Part of a small language model's weights.
Size: width 160, MLP 640 squared ReLU, 5.2M parameters.
Training: a variant of SOAP for these matrices, 3660 steps.
Each number is 500 + 40 x the weight over the matrix's rms, rounded and kept within 0 to 999. Layers, rows and columns count from 0. Numbers have three digits each.

# layer 3 attention value, 128x160, rms 0.116, rows 88-127, columns 0-159
535542493519447457431472544451528488508511502490496516529390492468505436460524492482500536464490543558548512470541451498511476544553381551502482516553478470483488539496515557446521499505483441485511570560564575503521533534617521496503531557467515488495441555514503484588452498489512499561643484501476461478483457503457550555451514484501522484528496483516475522573511555489506514466503442421477527500510458509487467518467424532489433495556496469489485537511535527522555461473486503
472536475516532484521532460456536514491522498473493522497498526510469500500482504515463443509491552451404529556471474495501499454422523482511529526534448446577488471505502477563496475478507503514505398480420450502523505534487479522531470446540545476494484437499493470505484466562512484483448509544530452491518481499534513528450519501480488457514545497553477571411507479527488500519611434573497494504543549443488483468469472524547535495479546452502525454497493462458466509479495509
518523472472525535454545554487575490451540489484500515486520441463504428485451511513468439537467527498477521455540577484594503521485491460487498479507502501476495521508484461522543421484559497508494501394529491508545471517449530509434519578453493443484605500503495495510571472505497528486541526545504557514564460495535373553475562530498481419454549512421493487474503398522458488521533511499506453496526478559435526442510566434465516482525500535503507439497468436466599455541505497
492548465511543479548537427502513513553517502432498486485519516499464477514519502510471549470490527429447522520534526481569488513473518504507545510467483543570508489497489484480514505480442572499508445527417548468577493532503511500408466489525491515464427481492504514484493458566552504489393480526532444532495492526482551455525530467500492546477513509476502443410501422522455464518470597493500525514477558550482488488486452565526451505476526462499583514468496533455433453443487519
492500511491508554490433481455469415457531497455502514501490476492542495516525493484507545495520475568514486519536470487456527480452504477483459515501528480513523512501521448526393479508542486511496530487474473467445495539592459503512488463521441423574485471499502438515529522538442514555492491604475526492480517496527541417582554534480497553540492514457559450514538505517576490486489456437491547506550415544489499511456475443420484504521504439463465502451551447469527476567515465
503449514516483457557502472453518498422480494461501528497555467429513449479527502507500508487519482537404485477513541486486493519522494505477503488477489507477517485437498500565546504490514528486500571441528495541474502524559483499455464461519519534455587537481514524486541486467491501457564437547499444488537519450532474396479514511457489467485543491487478467507504494466490464537470460517508531497521530543510484474564563501449519497475495531467444498515495495535473452525524508
515439490477506594501490540508409419481484502527500512492517535544485494500500493506498513504474474437533489499458491537452503474509523465508507498460533585513489528511496448507475481568432555497511481443657503441430516500487525491475430491496463463478469510513495445475537540441507492464495524488497469519438532522546556456472443471516492510486415517546437532490497441487529538469482412526456549489513507541429532541458518447495509502477539440513513486461481522544488498522496484
460489511493521419512487555508514500451534472466504523474399518511539571524484504502472454519482510458519501552474393461524504495530541517496515487482534489514496512539495425458515489497449460491505493538451504473529485510477487502507514485507517481524480470504490468509545488460484485507492453378482485479549480458468459458477478497507509470492503499596495513444500461494515461483480520502496482494495484494538485403440490491490537501490523456504492470485498496531509512471460503
432466520508524496551472507460496540516569470497495472513539480486535475496494504509499495523517492444457528506536567486550498443513530537493447472469551447513525534489498496422507502482483467514497576430498597509508476525512444497467429501564493492541552461490510524487523470502530497469438417476510490512489528523473473459516454495516480452561560495552511484530504495483468471484458550528527448487533477525523472465492589522478477495545471517470518536462499551484502437548442511
497525500479477497513578461502479455516449508551504503483462436489466486494537495491593480533548485448541525462477446509495479479527494551495507473482515580516512505502504558502520484490522467507509587536532525494544518490440545477612537509559426572551461516489507467521480467475511492565574494431486536491431469490476392467556520513519491524469431490514506501549463512537503439533493482423521553491492472504487524578481498546476492505537439421440505486512474551448531469462559500
493508501504551460442508505533482492493463481486499506509469548490438475515502498516513384455407531422599516439517504520512492405485520501504521488508463597440502481512516509537571516471413510514496511457540438471549487511440436491500511553540469621505495499505497478551493480572566489460507522446484446539480491468484450563452534508505500512470510492466473492451472483582467548547455624490525461500383554512478474474475540555475487503488478459478537489563464443503430515443512507
423454496489555538538510446519522453570476509452496512512500516530456549509541498503449535460494450478570488498497530508532483512497486463498490497467471576580486506512475513565484520501426589516503481524506380465451493537569434517413512472609461501451427526490515489543480497537439491464382530454510426560536530514495587418479422470524515559508476497547529432448514516538490498473451520473546549498523553552496485454412445544477463511444545486517558512505463568501492508444483515
524524523511405575480498506523616525525544497440498486494424544516495433482507501505482492461505500526540545426525449532533501489525535486479501492531470511556516478507490566483505504510492504529494467546475376508599486498480441527499523539586511529517582521493510526533488593525508525522415503436507469515597474516480475525470473537493524535495575474474464488463535502493508528521451548497528473507551529480559484394499522522448484497498497482487467577544472481453562479489430521
543477509484480558526439537472400518476478509492509539489499550546525573523496501513516487469521600465559466549554477498415499502561537484503560515519494507444477411505497415461522528565418509491500500605475389418567492504463515480522523511495435590552509513529488424457425581540466475518499444450507475474470501467494541502462539528536483528500460498514537526470533488468569465466510536510509535489432515469548496507499473437564505498473527489504515489548459478518443538466563507
419546495506459426569535493470466467484508458479503475487542477438505521501480504495471434510470470497424462460474472491480505494446564541483451464477496526469511500501480448515501527445520487516497537504549456567549493481456450479493499505578526662519552474500509509517505413424458496471513461441475557525493460469450425479470551594491509506540512498540509471539505534528497480478484523531493458503494497520493516513524458526477551499501456514471440520456482511507501570492484498
433533536509490589546546493486545482500594504483499451490474502498524493512520503494554536511507477416468490515442447436466484529478566597498511524487553540578533453542508592421460613482473523495506485506456459486542508446430459532680490568471472503549478543490515503576460498563505501463377355485488456508518428496458503473466430553515508540565510494534497530538556496492496582465471522545519514494590445427550494471490555503520478509438444449523497563508562533446474505461489497
487506492505580462414461520604540507481458505517497568485439500489540515485487490490538474488452539521432504542482509463584493418477453437479460513440476487430474498487513584522483521480475509479497422507497524495478521554515572465351512510442503469518498458484499532470520483586521490426553553525504438489462516517514544482487567526473484477508578483453423469521499461470453528588528574442472480504405465530420501520455485545503547489529480516486511493464455485464565449458510514
468454471488557412449480591506530535486433526519502491483423521402509605519486492474531517447441415527522442543424519467504490431544434556498428501497459505426495556485511484524513510470493491482502500489532530537440519552538463495465513469477507502537477524510512500587525440493496505500553554481463515496457429522446531593537512471441515517472456502490443455568479535526499489482491522483463530500416479558465502530466392483541518496575504481501444513463485459542548499454489489
522521520525431434538463484513503560501523462432499523505461524525530570493493494513443385490470451469436533401505472488554493495545542606501465489539471510453492456461474497434520531508497459501505504510546495495555499490470474505466472509506500604508604481505505563444478520407530510471512512440526469523535404511491479521376472483457500469455508484549466506566501522473536403490474493502412436491446516550531485469530520550569482495461491558514568540489472484539535537482472508
487517456491524565496565500445524428504519497512500446505508521443467383525508504499543517485486414603477477468513599441534471507515527485496548509538459487502504527518500511549594486473538635509506507450514442506556494509465479480476497557474546464467540540478491517502523488489500475483540527470487493491547467535468444494484480536508509476501523484485533501585486484520462471500520548489457500492503476438501504533462545525503489487548511518445503500518499538508533475436524479
509490474471592596476510548490588518438484496483496566500471455498515480513504503507520466523488455437462451548525543522500501533468483430512516490580469497533514456504512449521476560518593470510503427551441454486478521476536465498508504505529522513536433501510500448530397530499502469529464479418466474499466522458456494494536496465512517572470478524474491534509496459539469528467524489426466533516505467565479515552501467494517533512444559405546478501539415499524472488497508477
484484521503575543487432477476443525500476533483504533502470500533509536495535497507522627462514509433547499522519443481467499483491481493486529513512511510503517440515503490479482501518472499505507463535488555535524510456482473504583505398540422474508382435508477493521535479546496504543509498523487443485395500450522551460539511450482487508513496503571504514466496453457513444496528559454503500497510504515557517520490471466474486507553554475527565485514443561532433461477514483
518511488496445507502514540480481511493469499486504435496558494506460426518509500505509532499575448517489481443460545510527503482565507507507521506495467494476513500503485543548540480531509548478513534446559515492476487501543470514542512452555462517457501523505508495509472563483534487551456541502501506489557460498550450510543507461431499505489471514530532479499500514466513505517481517583503523496514531521534490462503603479516508497470450517499453471536490506489457492504489507
527479523500499434522541495529488485600439467563500459520485511529396457494515478494540537472553416500581459372530529484462522518537557595487526462479419518475486525503493614477557501464487453483496507436494419506578496491428515538544469621455492513505507461511479523546507457488510504467488568544476470529454439489539469467476486496502518516464429491449485471494470472525471401477527500491450552495437476396473534544559547426506446502449480530516488506552495502470509485544575536
456463520534386447526423479480527499484533486479496521506503481530534533490532499492481509522490523513480583375512567510541503500595536540486483505485559536470433509492472561517449518515462491498518555423535503419505511504547490469520482531438488488482491473493512539526535550461477527467502543557492530530548425506525496503426501493457512473526531482550546552530510524434558389507487446544450471498476476512453502464484544540476460496560483477487506457480491541491599531502499504
505478497493541454564565477502475441522485485568497470476509478521442420533523491497499533532493558457493471532473485507508497540458423440525523560504492477514498491494533510470515524482468512516489509459451557527452527489572525491458427510439531495503419525500490479518438453611446480527539491613492463468455519501499482510576551501565489559458430507443518566464477436562540503517559494478480599504460476500498504591497481484466478510474498514480554453531594441503481515532546511
484515541519533543515508524460516566447490522486494514504512471555499474507533514505465456565464528477490541436505549573613492463524486478494455534499498586526469419459485511516501493548468508510499456379489463454535498571525493459515493539524465473497475451494510493530481515517529504431493436535550437533547415477550332524446513484508495505464542481523543564490545480523468516564540561521539498504457523546436493490576569600486399504493480468454583504506451534406561421510566547
455457501505483488474474600528429449504534491571495479483497498527582495485502500500538441465525556465593492581550538504434507537468516485500509487513507485488488512521509506482503534521528551505501582552548431477476482470523458498474537515532493459523468498516512456547502564574465484508424418523491465482575585447475630434504475558438481552558534500507517493542539458470554562444499472490460465499489536450540482502511506491492493501410506511484506544552439500526512471611461468
515505497476514450489477515596448498552467509600500523509500500487433462484504503502477515515466469498564491493435493586510530447541522451495478464519495480460495556494508549521503483506511481527498555425467561461397507466470482499474501541474479587448512503500497498446511486496519525489560489530481546501494561501481458582564464512532509547469416504373459515520459497547441527467493448436507500510449491508514485581541504457462523497478532483507515505554532495554457533500477505
442429464478541437541508558588401487508464464499499534474540515462513511524477497502489484513503488519517509539450446493500495488496428495505504499474484472462464563527496420526541506478463559500500566505432504487397497498447456489491489453457498482511455510505496444421498550475467483497456543528472507509535520475527580512601527521489494594501506529459485528398460490531469503455486485515488508506467468458522516457525524465537521519465473475472467424544469420549497595537509487
487540513539507541518542482485507531556554479455491472456466575480464436498474502500508516566418587533492522497496555451555491488469448462520506561482425453493480499534532566439520548460565510517499435451522516491460520502511528509472444537456583481433541511479480516479451560569517495510478492438513529481478484562470559592534519430545507464482546484523515414410514533554549578538485498486446477514548485501480453500404569567531514491592505500502526533489510451481533524485419492
471455484469554461400498581532470484544440501531510481489482464490503498509473514504520442500530590439556553558474466550464492509525445528501554479506502481503474468503522460483551517528469535521496575551572529412488493482436570484499496555476498547505501559509511445488508569495594517549488421443474546491549539487459527544530490486510493545487470489459429533463496479523456503531444543487517555501467570430500496474470511482522497504452501467491486506536450467468499482554463483
469501492516516442501496509537442528466544515505498513481509532470465446531464501497511492481476459501488480555494587433509513535444497485509506531497570519498532505529514485575524505475455450500501508450451389489546503487457446502484482518510543534538486554493503482581515487552487507472502493475475495474473494484510483524521554535482506511531534483465416447487531471512498546506567571511503548498436498574572525443486485464526565493555453497505459467541530528558506536460522488
455524498527447426499458446520504570474499500591492485494587493523513517537531498500515440463422524398510460475493516513511523462467412465492503538547533534469502421458522550494468513506467441491503483483452538487507508467514495502572553529493493478504529531508503501537417509505554498439523454620500446473527581501534494587517500478520488483493544500510479625523527562472501562483481534483493486506473493573555494526529543455473545494531494479493529476535463490509477555483519509
445525523544379507527391434516482476520528500514507482514534481601540566518536490507534543471502556459429486500530461497470513581562480498528540512543560418534487454531511551445428610536413495504500537579470408480456522448510456504544506496507500544490441444479507481502441494491441492484439482508503497466496509500448565495555492527530502542513498486523483523498536518404519536447466427520478473489490522513556483508458533485549535504342467428529556529498515528542480587460498481
506545509509403535441462428467516513507548475553507535536531498514489479439503498485474513495526541561493449465525500462553517467597536558466535475550517384441508589455512567459524500474540438504487502525515562540489490463541523481524506534420518533479539545493496531499515474508556519566615486507468531482481548473517464548503529491487510420467537509500550554589482503482480494534473554458498493504512447482551511505462507450404536489497515523469418534499560501493541473517469513
558542515511437578551515488434537558508488471510501520509537493548440442479509492502543565471524550538542482481571511458432511587471476501518523497527423472494526491508522563456512483529513488484509559544486479492561492473462490510603485585438523481477515524495504484478467537456469487509500409552515485461555512492497522513532473536474481497511441477494545529495508530476539483433493432503506601500473486463515487569511495471561461500457475584517490487516514498502462506489548522
512530468498554523531507499547511564493513499541496553492490427510489506512503497512434490525511463458517528499498509501582505461500483469494490484513478547466504496491476489528507519506482510513511513454471486504541493509480497494502465569453526505487542452513501528512510506459527510484509505510496419511557539457550439493541505501542505536461479492467516532468491525524442431477470544473507512493470466576458510517553451470536476492517489470528476486535466517446492550421526519
567508506512501518499402514495446505491525500474499529487507485553502513482494493506474481487541571468521551452511523513474524506498510510491452505463495461495524452480506502557481487529549438527501486441482412471500495508478456520525465481524475559520497462521506517533512515518501508471482462543537474495488465464543476470490530560466500538496531497407448542476522447491555504531496518494519502501516551511491484469531503541523484496459481505527502535505500520449467511535500507
520501503511468584583503533429502552502536504533489522503521501536518489526509508513509525471522541466446495516536475520498509402484525457499539495524516468492528444524504507530551498525458499497506525498466500437521469481530480507554558513562474553573503466517494493520476507544500514496496495425509500470557517520519444551515479519510504509521519487516475537477494497478459469503487495460544476502508504515495451503538551491516505498518458497524489528550507562446475504484482502